Part of a small language model's weights.
Architecture: LayerNorm before each block, rotary positions.
Training: a variant of SOAP for these matrices, 776M tokens, 2961 steps.
Each number is 128 + 24 x the weight over its row's rms, rounded and kept within 0 to 255. Layers, rows and columns count from 0. Numbers have three digits each. The size before them is the row's rms in percent of the matrix's.

# down: layer 3 MLP down (transposed), 704x256, rms 0.111, rows 416-450, columns 128-255
# gate: layer 3 MLP gate, 704x256, rms 0.121, rows 417-451, columns 128-255
# up: layer 3 MLP up, 704x256, rms 0.119, rows 417-451, columns 128-255
down416 093:120111134134097103127080144119102107100128114207115131132140132164101135123128126129089128140123121083120109125153110114160131151150140156079126158091135173179093131092171133097147103140161098119136150079119148119179155088079133112155088095127113110159119158113114157152128139120147146156102095109146106124123101118122088137145163145163091155101111160107124125091127114126140105077171
gate417 096:102156151181136130094120064125111127103140109147080102104102199153145118100139148121117133106168167130130134148142113143135154112104083128081089128112113075098146154132086090133144114113130112121152105140129132125098117159120144135113128106198176167117162127117141153152105146125133089161157116140110123123150125112139119126145140111097149134133162100072128103106142157112143135141128
up417 095:183128126111178110115127141126144139115131144106113122101134179162134161122118108195094100080120118087124187128155105124137130107121108111131090124108136155093153134126135147114096120162104123143093118119133123121130128089140107122116110117131126156093131179083092125114175103128126091138136115141125129127139097100131137132159150160159135136103165136152087110125117157109153082145106
down417 096:081143129070140137104132149141101169146095127118126141122120142112162131120118123120172137156149161096097151136145117101135132097148126118153107093172123127155113113114112175158101141143078133150147096101113139142145118099136085103082114147129108135097146121133099100089111136098125117186120134110114104130166131057111083125117145219124104157117119181153124135119161100134152147114112
gate418 089:131127083135092060157101135104141116101114148137166141124118143117134144167143132086141123137113145138154113156174112116138164111107140103131106169138145119137097149102099089143099113102133170112174178116101141120147162108170126154143127120085128115159135142101186156129112118112109117130111138133114129178090131162180108081123116106076137148124173156117134079151152113144142110156140
up418 087:096136103148121174083105108128133139119097134129134145121150159131107080178136148102133151138172107125124118159116119131150143129126136141127140110168142157116079130135136123156060141148150152125156144130120149118109168104165117118153142137091130164154147122113143133151133121145132137139107150121111137156128149142130138146126037097107152119120141152131159117129107105164168109161143
down418 092:125096146127123129139161168141123143114118114124141190106148090131133129119113101135122135116110123106154140125095139143111153113120120141145109060125175141128142154143144131138141100097121150119125108147134143167154158116205129095159099100148112119081114153136123172172178122114135096085118132175141171124105156121084097143096087143127138120156159147119097140109108107122152139130143
gate419 102:146150126150097123121116133120091127123130148143093096119081130100120151143151124124138124124112163115162107063158138089136112138115185132133114173149163127110115083107135123116150123101104156126132101168131117122187127111134158141160092126098144125137107149123111144099172126186120100102159134132142123135137095158133125156126130155159142129137135144155128134114111131119101155095124
up419 102:130148140148101137119158087117147150129125124118114155175099092138105118139117111156122102148165119134115112118108164132139149140120097149113105179110145148152078086104108150145167140162124052119158123117143152146125072104123113142137118135125103153148161121132101144119152140145138147130132097085090131118086125126102132151123134131116134103171142127136159130135173150121133142156102
down419 101:113141146097137133170169096086124142118103096117138107089096168155147107122140165103130124135130156087136145171130127121159134082139129159107143147146124129127095150121094115106169109136127106164134108071127139117139105109146107139116141117112148126157171123120143120083125108043164129156139122123178166115137109114100139144148152167121150115143117116131116108070133133136100106147112
gate420 110:093165119133141131139123162146126136182127118143094115157134127056060110098106087143120131106159140124134103122134161076126128173164130132102100153103114144135134140152130172169134133103130119140139137073127125144132131049132103155147099107135120134114060088105126144108116119131131133170144122140109141125130151100130137143145144107107110128081121111122154131093072166077132129096196
up420 103:124144156126135162139136170130181093167116153145094097094109141142149100122133061141151128117144075141106144170129143109107146125147128112147079150129151137161122099170099120135132126131116091139170146117112096115167114127133137161169140125130131148134130164122123145102146130128134138163143121142137129124131141070135124141117145140112141133127124094100111152120130090139154143122117
down420 105:123142128129137190101156165156168145150120150146084098088124104099090098182130130158161128105091167121110118113120138113140119178196159119098108091127117130152162148114117141112151147115083107136153106142132111108156134112165155124166141137140096161118136124153211139095111109133135116137129128138103179140120144147100091118150134151102152126140126115140140134131133108129117129135086
gate421 107:139111114172153118134103162131158137137174125171172133154117156150088120092126139128125113100134088115082174117085127123078161099111110102137123160148099085144085111120156122120156152161119107120109065120148123147109120124135165141118157139120144131121138105123113117150101132125137104112129132073158108133106103156140125133127141166102110124099139097119087133129144132146114103133147
up421 105:120126146139111123120170149100123127132154114171142113143165118140145086083146121094137108117148117105140123128139096169133129109113147155139177142105078185131117115154130104147164124141123147144097140119127118130102135134097156132120151135132166118088137132078102134160100129109120117155134129126126138137125132145153159188129126108102131139136186101094107112170141151123120167113125
down421 103:114127139173140143103158132099120134137133133125122113116076050137078121132159095177123074127099114115146177167105139154106129130102156132134125142128156136164122114122118104103126154096124181150170107125159127116142132133155107114082063124088131116155111091098116088116112129110186123153131114156156072122131124131102130129108078107121162122061134125110111109115098181167125120180113
gate422 109:130172126139128126141111115130119121111109104185166159120118126179125139132125149090150085121115103169127109143046162079163127093104102153142127138126136146137173130154116118098159122141116096084144122113164129117142139110160135136136147128072137102131136150140147116084100113131163105187134122123146083124124116135160113135111157112136090128105160073106174085118135124112141099082089
up422 101:162093129136160135096134180138146146169089109136110159117138135170114133105085149091139187147123124122130117084157117100180149135129130167136078133152157160161128098154108150147144149120075116174128108117082114139124118139104091124140160171113105112084135110120140135130117175113128133149123110119151155114102138130159136111155137169086094133173133121129098117123076129136152136118141
down422 096:122163130124129113090124135103162144107122162122085123097162103094117139098115088122146118124116155105155147142132145157123117140167152122150112087172132127112169122098106122155104145130104165164151121139114111117128098135175153124095138130114135106143109101126068082170115123120112157158116092107154151109112158146095141140152114102123127166147102179131121141146120155114138101139141
gate423 101:109134134143128109087105144100132122131118203175119105132154118073125118110145101091130136112111188105147084123125127108147078120144142179077179122105105139133078147129116137157153088120140134153145125136103128142091126097138135131081103174101129115143119106148162129169145110104118104174136170142147124088149125162112141119160134141083097146119155164089126103132128132182060144126144
up423 101:099116139117162129148113125146146101145124108144119126100145092157115091148130114118075131162141135095088124164117086125113069112128144085116134113107142115050101127113113169134137142147156108057155154147131104124122097120150084110122127153165096131130127147131167116089113127117103133151176133170146112144097140110103104130148099113165153158105135114137142068107166164125150127172135
down423 101:120153152146133100109120104158157145125135136131127173096150134131144122091137116146118150152119096054137096108121159077109144141166081125134122104164123119193143107100111110110087076128133143100121181106123105103165116148120080095170138081145196094131095162145113129134150122149116142160150087134143122155072165139122111140114123113121161116120126132153142137132111110127110135128105
gate424 101:100079087151127119121153144126167138117105126149085086112140165129143113179102123165191106064141128132064111125127135105141146143148144112114121122138128156131141113124155105153182106143123125167133108130112137126122113101090143128155167104167175139090144122126135094143145136122131086124103168160122097113117155140074167106143146102167093138140105121141162155103080097108140123113145
up424 102:109151149130197122114109134174122141124131107121135070118137087099145133168110130129093141114105071139159153145124115110102094111099090130138113093163116114143120166121151098099125141112084107163156124119132153129128099121150132120142144122092168137099135099119119136124139086127158131127123125088183163109150172102101128071106161121144123112154108116105117143110123094126127146102160
down424 101:118107126186151121126154123163144110122123122098156112111104109116150132133099086092094163104094089144158159181144158127103118124142142151128134086143110152142129176127161142154141149111099109123129143133147164135164112084112131126092202104091162125119127083089120127134154169115090181138120116091131117113148183122110099109118149077126140084132127104117119124087065108116142106172122
gate425 094:209143130112155153129145124131122142130087146143150166164136136111143160152155128143152137093155119123161138099123172115132119123124094131173106141106120156125108115115112156123143128124094165135111131121186067111147107086125155121113118159169148121081137121159131126139135111129146165130137144131139141140120146147074170118150104181107111120097116133138172082108123130138129108087113
up425 095:122117144133137103107138162101129137126098172109148097105111125136112080155177153152135105147104128097112134152141167100144087116123164084101128131112109158103127157126128140126139161109075166081122143114129094140105152155069149170079118109108150160144129152120077093076092101158121115119133117135123162124137159065122116106125140164147142152119122122135154139102162110098137101141075
down425 100:147135152133116133142148126131145131152121124121122117151159170126143127151122104133111149088133162118102115103133106136086110148107154105141091137107125118127101127143152143115090086054177129094120166121119110125148122079126155157129145130117165158127153162145098094099140110161157119095126121132143105120088181128142142121118120181120134123129066129173138142102098131156121158143091
gate426 099:125151131154119162153124141143123150139113127118096141134158106174146118122166103096091134123159125117127126131117123109169137148117177156132128134150165134127120100098145180150127103099163136081095153141123139141138154135108102123143148108123135108133109147102139124098120115125133091123137150159108148125126125126119140080155128133109157183111148166119112121131178119092102124094119
up426 102:153132113164133106150144111171095156101134148108114136190115158108101164141115162128158130136095149092130143123119113169132114144123122111127159105109126160129162138115140130150119126143101105144133129167151160141120123125134141139115168085052124099118125123130137135135132101133106123146115165130160128117167144165132136179134156113123090099130137130103138131163112152098154131118105
down426 099:103115181138104159103128133100123123148180114062143124145116113115117173150128157145125141070123134135140120185111155113124126103128124131087123123108082127086099120133100133123120131123126125111155136098129110116094136128184124122146094110148131117141107145144103158153182117166117135147111131108134139173139154123148151112137092113089122148116127110161146099122117108117121149100106
gate427 105:135149136134124076175084136140098144119123103080128095108127096121123135111135145115124126129139149137128109108108146157074094154128139118155090110135112152165113151111126121146100147133150161104169130163136137108158163183150080107142117142093111105104093162144131124107108132117067116165123181119123119106126154149164133147203138092152089156115146134172085117177114125096117092166119
up427 103:117147135094131093102147134144101113147120145114121102094149061136138097147111137102092128098134129135145133129167126132095133153141118108134120115118127153113129119127070122104154106162175104143156132125175125123137145103161108132084091150174112099141178119140149115147146132141154125168089132157126125116158152120120148117127127142153119148082100184145152119126112118119164087150130
down427 103:124118142144149087132050138162137107131144159094105126179136135125112157124111076123148155151140118159119134115115156115132111136127110141119135122118139102139142126126102098134114115126095117127103144093124178147153161091164091095094132105157141123166186118100126175137082146140139154131129161111091134108130130149130075148107122127167151132123186107130104159139154157141103126149183
gate428 097:142143112163128159140119123101157114136145143125115111163121140116124146104100137147124121151104133094187124107116124158113105110129153076110094139130133139154149113083122109102122072082163113108132147121170144140128107157140112099131150128128135136102098132148135148144133105150156088111153107111135147126106111109122096129117097139151109148127118129090126123111143104143152172170131
up428 103:125116138172140134131187121103136110121117134135109106120136070114124090211161118200118155121138124115103124125133159132082133123147129144161155123114109129155171156171112151136145149129124170141126173105180154098154119120121130163107124109114127124148087104148127124103140208103145123163149160137114130119133078127190099145138086113106152111158111160138104072119127140148116128105124
down428 097:133137175103120150091118132093154137106124100109100116093106114132135134124151129120151173136149159159099128157148146139142101136094135146148115105110081099109092109124116128123052151121163111088135088119147093116153133131153113112109122112145079153081151096132155143126191182154111152135151136119128107169120127140091146084112122116179175135132122109107204084164082134160088113104095
gate429 104:118133123146127109107091126117081136121120125128161137107129103148136131123141171107132151133182140124094107134107140126136118163131135140095143144104150126099139104111143153120157117124162161099156163126173124099125178131098099120103125114121150102158091106145135122159125122153107122126099177147134110105108096129143109118115151162115138136126083133138120120105124155107106114091093
up429 110:077090136114131120112121131066128095125103100106131120125108081167118114124103096143119098147183151164111140171125131143136120125132126110134158140101135105132155127121105153114155113149167103152142126138175133114140136122146099132114116144087151130125124130127112115124160161149107137104157130134137131168150120144125142127141151164207138131158108105127126123093133113134111125111164
down429 102:091155160114137144116152145152128145153121132140186175129151150110145117153096127120122108156130159132093134122137098126122087167091090073120076113107162120134119072117111125105116104137151111143112128093131116088130120105172115131106124169115126127105113084125111124166087118102099147140119131133083114113135187102119095118133156136120193152136137139148104109078162086135130131102151
gate430 097:134137175119165137142128136128126120135142090146143158104157169153117109158114117113123108152129120121110091140147150115141146150144070111093080090109148108100168149078114140144098167145146151140154139150135145121142103087152145113153171117136155121138103090160175115098135140109131150145119106161145108114123113129110106122128106120111132103132168143155108168146123157151160164118168
up430 098:130128171092097115131117124167122116159142124101079119109131147137137117157128154104127155127148117114151129086135133118111111091128113140135134145137159118112152158144120084111109141123190131104088134142129149115137133120124160118149158125135110139143125056147084134133152122151158117100168146145133124136092131158096116137139156134162113104159087136151162148131165119096151095161119
down430 097:138129090126099157108064123101119113105094091131138137178140167137133144118114146124102149130169134109092075127126145157112102133175114149121117167106147110088148137121102092127134124138152110137139134139141117171130123126132164101109140138120128137153114132114112152123118144140134130145138148169129152152182097135131121185152123163097122140139146136133144156099099109151076114102110
gate431 092:156120124121100153127108135143148115074117121123146122129094100097146099120111157143088122112124098159150131097130142091093153083108080131111083139135155165147135095133160073131131132166182114123130182121126149126111117131150172152146100144114109106123144132139090146135132163158118121135102134134137127180121163115124100119129109167137127142131161128141130128144148116076129152155088
up431 093:136149120122177107089109134115129104122126116137155094174152138147122138136128128131071098186095155116099158156141108122125133099149164115118139154141138113132127154131174124111107146114111143134110157103086151120096133144099091118116123137117135148078135156095129095112118066141112174096150140113123128146145056129097151119167106119141129141125145100133100144097162119143130137115129
down431 101:161134135148129116145136144119082119113094121132129111124129137095093075122130144128159111178169149124125118137145134130097145094154191118114139149097083143139157101132127140115137119130083166147129181126094159111134122136118118125149108158125172151115134165117131124142133181115101154128127104126131152162168140109115144127140121151141121100135156153140133149132097144119145153161128
gate432 096:096099110129144145123111067217129130125139132102106126128133182142099137167107132153151122109164124152144117124112138155104179144125134131116131144125117144123133157117125106129157133161157126127135090152131154099094151102140168111076107095150123130138109159119136153133123109133102152120133165125141105164122120135149149148099135116062094113137137125165135111112084155127146105103113
up432 102:145185153145138126082118143159116116132128112121114136128146154143125105126148100095134123148143127128121175131123115106156134097155111125175113096123132082149114160123140139084179118084097131143109158120098119125121153133068128106156148165103169157170119167124118130100135158164146144121171168140112103096175109157129135093130142156153154117116126130099098162151114109092126149113099
down432 093:102114074124193122115158136135129129129158114111139097135103123139120094130143145170145092125152118141141102065140100070124144129136138124148191166076167108175127135136181125140108091109135132115158142167123113112110127120123140151155146122161121109155122125126145125114054098191125110145098126097157114162131089154100141099177112159140130093111147144102157093107152088100161117131132
gate433 115:082154162128167136123104140104132152133123110142142164151153180142169142152101094072131150138130104119093155150141112124117166127147137118132114074115144137111061115124127100117121099092068118122172079106131108135160146133150123152116114148137134138152139154145120114126120101170155109094149139116080153111143132122089113159098127123125116106104136126124095110171125093126137120125131
up433 103:122088139167146110090131134130126125115131146133097125140110135101095155173171096148134135169130073158161167104167115130187144138111097123158135123148150054151063147107118122121087097121130109141122127165218122098145115092129117109110126122123171118147101163136110126113111139144127104114146140123095124129172129122129122087146133124124143169108139169141106104132116115159107150115101
down433 102:149143124110118133110135125164114108153112148154096124110107153073129125084139116147147105134093103122114144118077124104132143150113140131141091157144109104135116153143154156134117140155129151116105158129098127099140146117097115148175176137147097127146126178167111092112152097139095133156123135145151152126134139127102129111121144108113128125153159101180112089096161123122130110113127
gate434 093:178119096130182134135146144123157118130137149160145118126136126136123140140145106129143108119127090123146088098127118153073121117116118112115125099113080141150151139118119136146126117123172146152153157148154118113071142139135129136144118119137173127160161147139169113109158108147161150079164123126158121114114133090123121072108152179150102156116138162118126056147133134134098153110112
up434 092:134136127103135104125113122099121137116188113075145144149129121138119114072083129141149139122152088143111119126127125132152145155122156131097104113125123132142136102139130117113148130101109120091106132132134195087161154113130110133126103120133123159097135167168139062132102146102148142163159134126113083142066138129116105103159109137107146148108175118144139114134155145144154137147150
down434 099:133167124126121146153113122156137119121129117101169131100155104154103138142131089132142097114115138157143110112136125095129139113157090163121108075153117126171134156163122101131108115110102176089100097140103151173114083127176159103096108141156154120109133113150145094152137116130087156105147099162136132128102126119117173125150124169108120098123122174117114101122149129157153130089146
gate435 106:114156142107106075128130107080108119098126126129132115146120114136123122112164165081100110106126129087133136134140136129100121100114147140127116121105105135106090140133108117135144116124123132039098135093107147160167151130125125139123130138136125131089121170132116152121151115114146113090137109144112126141113105138076117078150109128130153167150120115137135090118115110160127121107117
up435 103:146101145113112144106166166114129120066146098151189117138128140112101076128123101128117155091126134159132139123116116104095118128166172118134162113133132098117094104120140126175102159128138096119131124102118115105106093109104124151138116090110147135101121101111152119120139088161114148149094120111135124119159088132168094102162137116103157122114148116108137116146176123114133147168099
down435 101:111084099097139104118193101101143175135105088089100114167108141139144165078116137116139126144116124143101153146141156176117127166163102116123116083140134101083135152111090127120177123124132100124102122116166135114125125131168112111070131101099142130140107131098139142141115153147160119148127129126158120084087122143122117136103140160115100131117104169125160131093090142111125111147145
gate436 114:134159131139176159140117111134134139130138119126127096146095138104141122126126158131141102112130128166118120148119101125173127146145170130145158149135162141116108129154157137122125109133115105092135112110090135105081119132132151147144124093144121145133107147139126139101156140159103136118104132108120114126084132174179194128163149151140064139127155092134141081088128151112101151174116
up436 106:081129115132141138142153126140140145144143181124142143130163164087138150127148086126150074140129130099117101102139141081137096114085124138142152155128150147144125116139150131155104115096097136137102145181125114151134100160137124096151144120132127158147092138139148137155144125129119096120168177105113108119105183143136120099184121089127143166067096122165103150135130181115108177134110
down436 103:090124110153092143140125125134135157132119154135112133141102127142145136095122163153145131169135201139119158118109165157084127134173130149135138135095149124172146192148098149151126128113121099102129146062135099151180123123159135139112109133103113086117133125087156127151116157178141079105136092117139160133108127098144129101107131132113164126129098131138127134158153124114146107127102
gate437 102:080124093133143117130108131101163156155165136123150132147059150106141182171081112105132131125095120154143151134151142131129138154104135114148135134117141135159123149174092118102121118138120153088119194114089088154088105160135100104099111130131122117120125116141148137109175094192132097079131102130106117139102107115150150107137154124134117149132092158108141104086151128117127149154131
up437 098:098136117110114137136166120113097147132112133163118100185119110160142120176147097164139148116118100101112116133123157111105164146136107107117093110151130124090120139122116122130141105107139113133099160147160141124108141085150120148149137106117159123100124121107119098142147094117102136114119118121113133153117151111130138157164111118098120114098143116131160209138153138183106135131127
down437 100:103146156091162087156104153094141143133148112104135102125125128101134144179142111099115151170097147113105079128148109125123097115125168111124136122128091082117128143123144149108158129135096095140127099125125132148132119091104180089148164125096134119138141153109124102139121115064089150110099161110179092147088162136137154139117122137157129103155115070133146165120127113122106085121136
gate438 095:105129140148098098149166146128084133111127151127141138136136117121121111176108151121141157125114163162129124135126125135165148133113115092154138099141191139127108116137169071172090116110132119119099129130138159102144120141148122112132133111140100145125137164141121126148099101125150111104158130062123117097113107153135122153189158128146131117128154091144163099149143130082107124151117
up438 100:092139173147197152091109105139178141138121134132127110122152083113124163088100146142115120096161159150140116123115142141138118142111130130078174173145072132134090087133125134124142150162111069146094135104101193134123119145113132115147131130129158176169119132118139144131140158121112091147159157118142133149110113145135141120102107103122121111121120134128104105109139151112111119148087
down438 101:140121156140119120082108138127115129131142133135099146138144105113120093166115131144138146103139151102129143126084151139134096150138126120136128128136117164144121120139123129137103116130148142104113077110128159171129113089121128181097111132126135124092137120150116149101104123108087116159136123090137081154140103162115088093184145138131133148109111094070125145124162073176112110106149
gate439 098:178150092139051108150127102136099177101106138105166120165127090131128130152171133106122110147176114161122123139150116170114069138106151115151121157077136135136106119126136150134100154150132102054145121125113131102137166081155122138103112140120094114138132162105133160102137141108128132137085149113120118148103121096160112146175155164147139156107134169122124118106144134095139047140113
up439 103:100117168106148153134106138137173085116141162094109110135131155136114111149169117138124117113145101093105129153120118088144206100123126135127115142160098165140127096098153147127129160116120128139130071159139110138106124178147124064167110115109139099145147115121148091114154068145157134094110138146132116108090120145097130132121125113101143144113146073167129138121112133115122167138158
down439 106:163113115097136112075149122123148121128102138124157148153160116147156142105174153153147112078130163097105127134123131113134176099210116123140136162152143123120095112094115173107106121177172119151134139126142109160146125096147104145124140140123163146147150159108142113125118082125108094113076069111115111141177129133150125174140134087124111171104097153147135093142143133112150130102155
gate440 088:100146097109105086094135129133137133160121100130130161126142118063142155132151133147134105066185128161111123128130088137159121099116146128106104130121113154113134129155151128092122141151106098116147119102084094117086127123144163159130195112135162135162108126083137131171127109136136143124119116113128133116152128162133132119111152117122073127131131095189121115142127118125097130146138
up440 092:109155135115098126145147137153120118138127133136126153123146127096115124110150135128121135137114104120120123088104171130095134124108125103116116126104147131126120110118151128090123124140106152116088112143136102143108109161132169207137131101153124092119149081147105127127118129126095116097169103117127141142145149102085118076083148154161163115126073142141099131126111134124109133087116
down440 084:106076147140153135142121148092115139159149135105135103143109133136135087160088122156105099082177135065096125128126135152142127112132172145172119101145102171115124094157092171137136138119133173138091129105173146132149132111106130170115138098152083111108107126142109154154146136140097166125131128141090153108100116126116114128124172140132116134122116101076116104089087120076148148146153
gate441 099:106148120120068128142143164106173157150057081155133139120101130099102123156154094096134125133119145111127157080140126112142125106134137131129148144125184147147133123130155109073105119109122174143127115153152097103133119127138110120130092117145114094114152086144119115077103102082126123108156138131110142126131132124124094157148129170146147129108112195151140130150129118154144131148123
up441 102:113106134105138127121129109132137104114159094155129146159107107134143111079142149118113107109138107125142161100064122143127140095159125107104064165113124148159148158088137086114110140118144115147090110165153176150127152123148136130137113141135121115096159126131105131146139101156159132182142124129093114131104149113092151129113156059150145086105162122126123162129155129147141112095137
down441 099:110147125148083097155116107153122108099141107133128110105122122112104107125146100153136173150135186086161120087176114103112122128146121144111117130106156165133165154118124170135137168178132132132101104174105137146138153158168141125109085115161121126137073061160154106114126137092137121136139109153135108111134098143100118113119132173134180150123143081137134125127101122117125161130100
gate442 100:107122127132148151142086185141168108124133148137120159107068122153119105128113160095124131150141110113156093109157136115151171111120173105139084134129099104155093117114115093173125119125129142100138147194172099108167156089131173124158099136132120145157101137127123151108163158140146167116118093136095126155102130128099135141147110198126084130097139148144153084124135154107119142115143
up442 104:122123140128125149133146113134130130147134183125147110155138187127170119106133118109090124144093104131108140128089164153142130129131124128149143132087073104123098139085131133148109099100071092148125136133122151096149113117096112131137128108153125142085165133112093154086101113119097144098115128116118157083131112108123180148146108085096174104088135137186146107185096130069129114165142
down442 105:120114209147119133130105109098100093133144128160102143157128177119188141151163111127118136129097155150128127138123131093116141114110147126110138106162108106092124112113089150130139141117112125170143183120147161138142123130114074104160106141126146114147145134139132115101098127092080154086187120122153146132119112150144102116121114093124126129171149136125104174137134105130154125135137
gate443 095:109141118097106105080126100133116132097152112110111141118124118093110144147122142159156130119132170162123138100148111122119133136148156095143095163094101098119130114129115090121115097085105141109136100132135106097113104132174112140145101137147076168114109131175135150153128145139132124130123155138126095132169129110103177121114205145120139108169116108182131096117154139106141100127109
up443 088:075132096156067136091108141104118138110125100139154093159080115099124143128113135113132145095090171124069142056140123113089089160150137101122099145145110113118123136119113111148107150097086141141117122108126145156161126129160103126122130132118117160098066124176121155163141168123132125125152137126129109119145109155133149074103134110143155096163150104144103104126157125130130131171142
down443 094:073105142166167103148153132100107098131103145140126148135097112105170147109115118085129148140127133132143115117120117116107168122154143158126143111127147069117168142150131122145130097129149125127114130129102108129146075131166095136135140141139096091131159170121119108140119107100122125124140124208110118120115090127149079118125139162120105124111108157126144130158112131156124123134125
gate444 098:140133085106138139118153173145101120171136109129125167100093140090169113153132127133129053137156125145125141091125113132109140133156171114099138130130113133112092134146132116108149145133157127134119166095164135103117157150164092112165131135151112114145125118093113167141106146113161150109102128136135138140149143127099155122161126137107107105144125147137162083166167133098111119115088
up444 095:147099137152114127114171134098137150164122093129148170147114098098081148132119150136143125143123149157105132127124158141098150111118110116107095159146147140119146150126153123090137094096103127084146164077122171132151170144104121087164128135137167107130107156098135110066110177128150132118120109172150133110131138140089108151166171156139083105089107121106079094110100122099129135090127
down444 098:119114164131121099135120135114115120127105156130167140120138121129151163098094188122172113120139116116149130126165141128160136159132097144097145146137164098109121094106138162115152144090135097096126099141147095111117133145117088119102108141132144160146100148077166138126134105128153115100103134071101124136070061135124131150164117107142068149109146133146148182103133152135130117142144
gate445 099:141145152190103119183088095137126125131186114124145150114168130149097148106116109127061115121157108088132130131109130163139147120133139172048140117126127129111115136137149152159089129124071130134189119153098137074135121148120152133105157090153128110117111114177105155075108085158123141103135131119123122130099123142121172151147108117140102133097170105091122109136122126130138130141125
up445 104:114180117143156096128188144113092151147115106131127140127103112137138126152120146098171147068139154123143089114155133102159097107184134138120146164124142174115131136160161101191091111092131127145114133126135118154118166091146120163125132113101125168128109149125161109111142118158127128189127084135129117134150102128123105129147095137159125117176142148147182121101159119127168146112143
down445 105:176144151138157102151124116160117121094123097104113104087123131157138158140108121128114144132115103125139104129137125098118166157077152108133132132094144118104167141155058141145133142123176146136125135144112105168127158108133158179156164126110117179122141161151150137151145096134110122153134138106150184102084119086194142105122138123140163117109146130137165123166171146109158101149146
gate446 100:119147176175095107134121117142096119137132184137152169103150083088137081160147073111091124094178192124101106142155130162149165099146127138141124145118106116127104134146084122105146136131142126122118151131139127130129103135084172146105103129154117113156125105140130133103134149183117114127154126103063141109118152116136121128124133114150114130099162115147102141146120127076122111133105
up446 110:115114121132149102171154131107134101112143148118144118118113138137101158104111136144102098143110100107117154149123142123111118129133104107135145141122115156143124125085157100151142153109127091146161116107115127157118110122121123109097144143110152108149116090081157142142110172085168147083167124133100106135127151194091141121139151112143137164095125127113143125137151080088093142127130
down446 087:112115093116137123113118146148195159105139176127064109136143106171101120145167100176105181124135162135144145098132106166115130099152124138124128087135105138124161152141101131109114127098110114145128142102133108131134125094107118135137125129137120148099143118123109097110140104135093103143111132111156122170121094133103095138146132180107154135118136102154118112111117135081187075126180
gate447 097:156101107167140097138139128109144138142143146088133135160130085109155152119096088095127123118090139082164138171156129146160131101125144117137127129127124088089153156096139142182143084119094111130090089112089152096119152129094141121101156114131168124114130130125133185173126128137132121130071111109141149176142142167138130093183129141098113123117137169138101119123137144110164104156122
up447 096:098163136212132103109120148110111125126158101098139111142142150075096141153122129146112128128167139173124151121129134143127121129074093163147116152171136175137110129116130113089138161118152156104145117118104082124128101090099076125155104111174162125150136112123146105117130108101153126124114097149134159091116099068121133112133139125133136125096156140115156117123161134097159159077135
down447 097:157098074168120142146137113151160161120166220108132094156131120119119114125141132116119119113091118149124093107084127142117113127116141128155139108131138100107086109145166112146169136112124127096161096117113123107145155130125156154120141119118139108119135108159099155125136157137084130117146154068137079168120122157133132141130110138156134114119151082156167103118114132151130086099089
gate448 098:169137116102143116059180159118127145141113158154135152062129076142159131123113176151090121098133148127176131092115132146109153174161115132126115162126108163159152098164179129139146133121143106136122163115109127120118108084124094150122122103146127147116163153098142130116145111101058123121158082128156117123089146111091133147153150157086150119127116108095158123183133128151149133156132
up448 103:133130100143120123120150127115167151110098127158141136156139105154167134124160135120109122132115113096174114152142101189156099152103144136166121110123100161122138095121155162145118170167113114115101153141069124149125126134109115102105147180135087139137122128132136140111139172149152150112107112147156180181140144098119082128149107124108123130115145109129123079123131132108137138123090
down448 097:082126177125143154061129154088128167128152184128124147127110106117133116130111182124114076151141106097098121112115145155145141148139118114163092118155130100146149140136159101125120122144120123116119126122115121116165110141135103158123158104126110146106133156092109147134123160153107127140147106106105124155161125143076177095155076109061150150151110146114147135138084079135079126120078
gate449 094:107150162125133173140126130107104120136124131115139117107101096112106128154135093142122171171184119100132099177103117109157120125136115156157152189116127116107085110112166142130157125126141166103120133119110115126110100148143127114118143125152099115111098191108153163155131126088088129139134140134152121102136122105128133140097096132095138160139131116152135097101113130118070107136106
up449 098:140129132169105112104134113119130110100119160146103144133168147158127132140173142122125098140118133099141142080118102112110124124097110137099114090137144134115145118121130124065124107140189093087109146119144153140153156142152139103179074139118140118120111152110127111133165155135191074160150160144147136170154126164141073143146116074117122091135124132089118123117148167132133153145132
down449 097:134166090112166115153151100128141096107140117125104131121135156112134132090098135118145147116106098108124141116179143137160141113144090105144138146143130063108171149137128131091174121130127171131145167116102165146137113111122128187131121143116118116122106162135093122138138126119171117158153103158083136150132155153084121136147139095104110085106173129088120128099147122121135115161160
gate450 101:099134155114127146193089095165131136129136141073156174112122096134151129115133166144109140100064139169132111144126083095097128132090137121136122132100112129152132153110118133149109125162131093120102144163107110136150125138109117141091122168155092129104123126098165135126097108089161107132131138126141133097107116126140151141135111150145119147157162138143083174092112157159150086154129
up450 101:136143166142098106099163138121147154100156129128139109124117153127131146149105112112140118143119127105117098140167111102149166143117169175142117118142155167159061078143128150140155056124109103082115116120124140158103211136121148153115136130145086104139119147128147145145110103156147113146091128141094118138119093143110093157149113167113165129089122094095177148118192133132116137163135
down450 100:169114116116156129138155140121073108133140117162131122105141102113142140099164126162129121130138125106151104137115195071133155142159121107134142125123128112119132114096136130100168148129165094151159113125116114156165103109098093114186134132120139138150166098161143100115087130082118171101119156132133130122136101096146133117133137139113107151148099142148134177111104106133147115115139
gate451 096:145100149170129122119146115150137172114120138115121119139174111100116110101097128120149137100131115155120151117120158118141163124151161143112139076164139130130110130138183119128130127137136139154118165123141126127122117101140087155104140090110108081130171116182110085092096140101114108191162108105152111138113124140098090129121131134088101162141149122131100102110155164154110140102109
up451 098:115117143120126117096127189075100175158174099104175120110123148123121090165115137134115151139108130126146141145125106082124117150128155123169155112133163123098106149129132131107151148171108120078107151112133129130132121129127120156117095134119151148099107118098130110178108104161143165141188126126126116153158110143124119112132140122126075144158138092120135109132133160136141127117149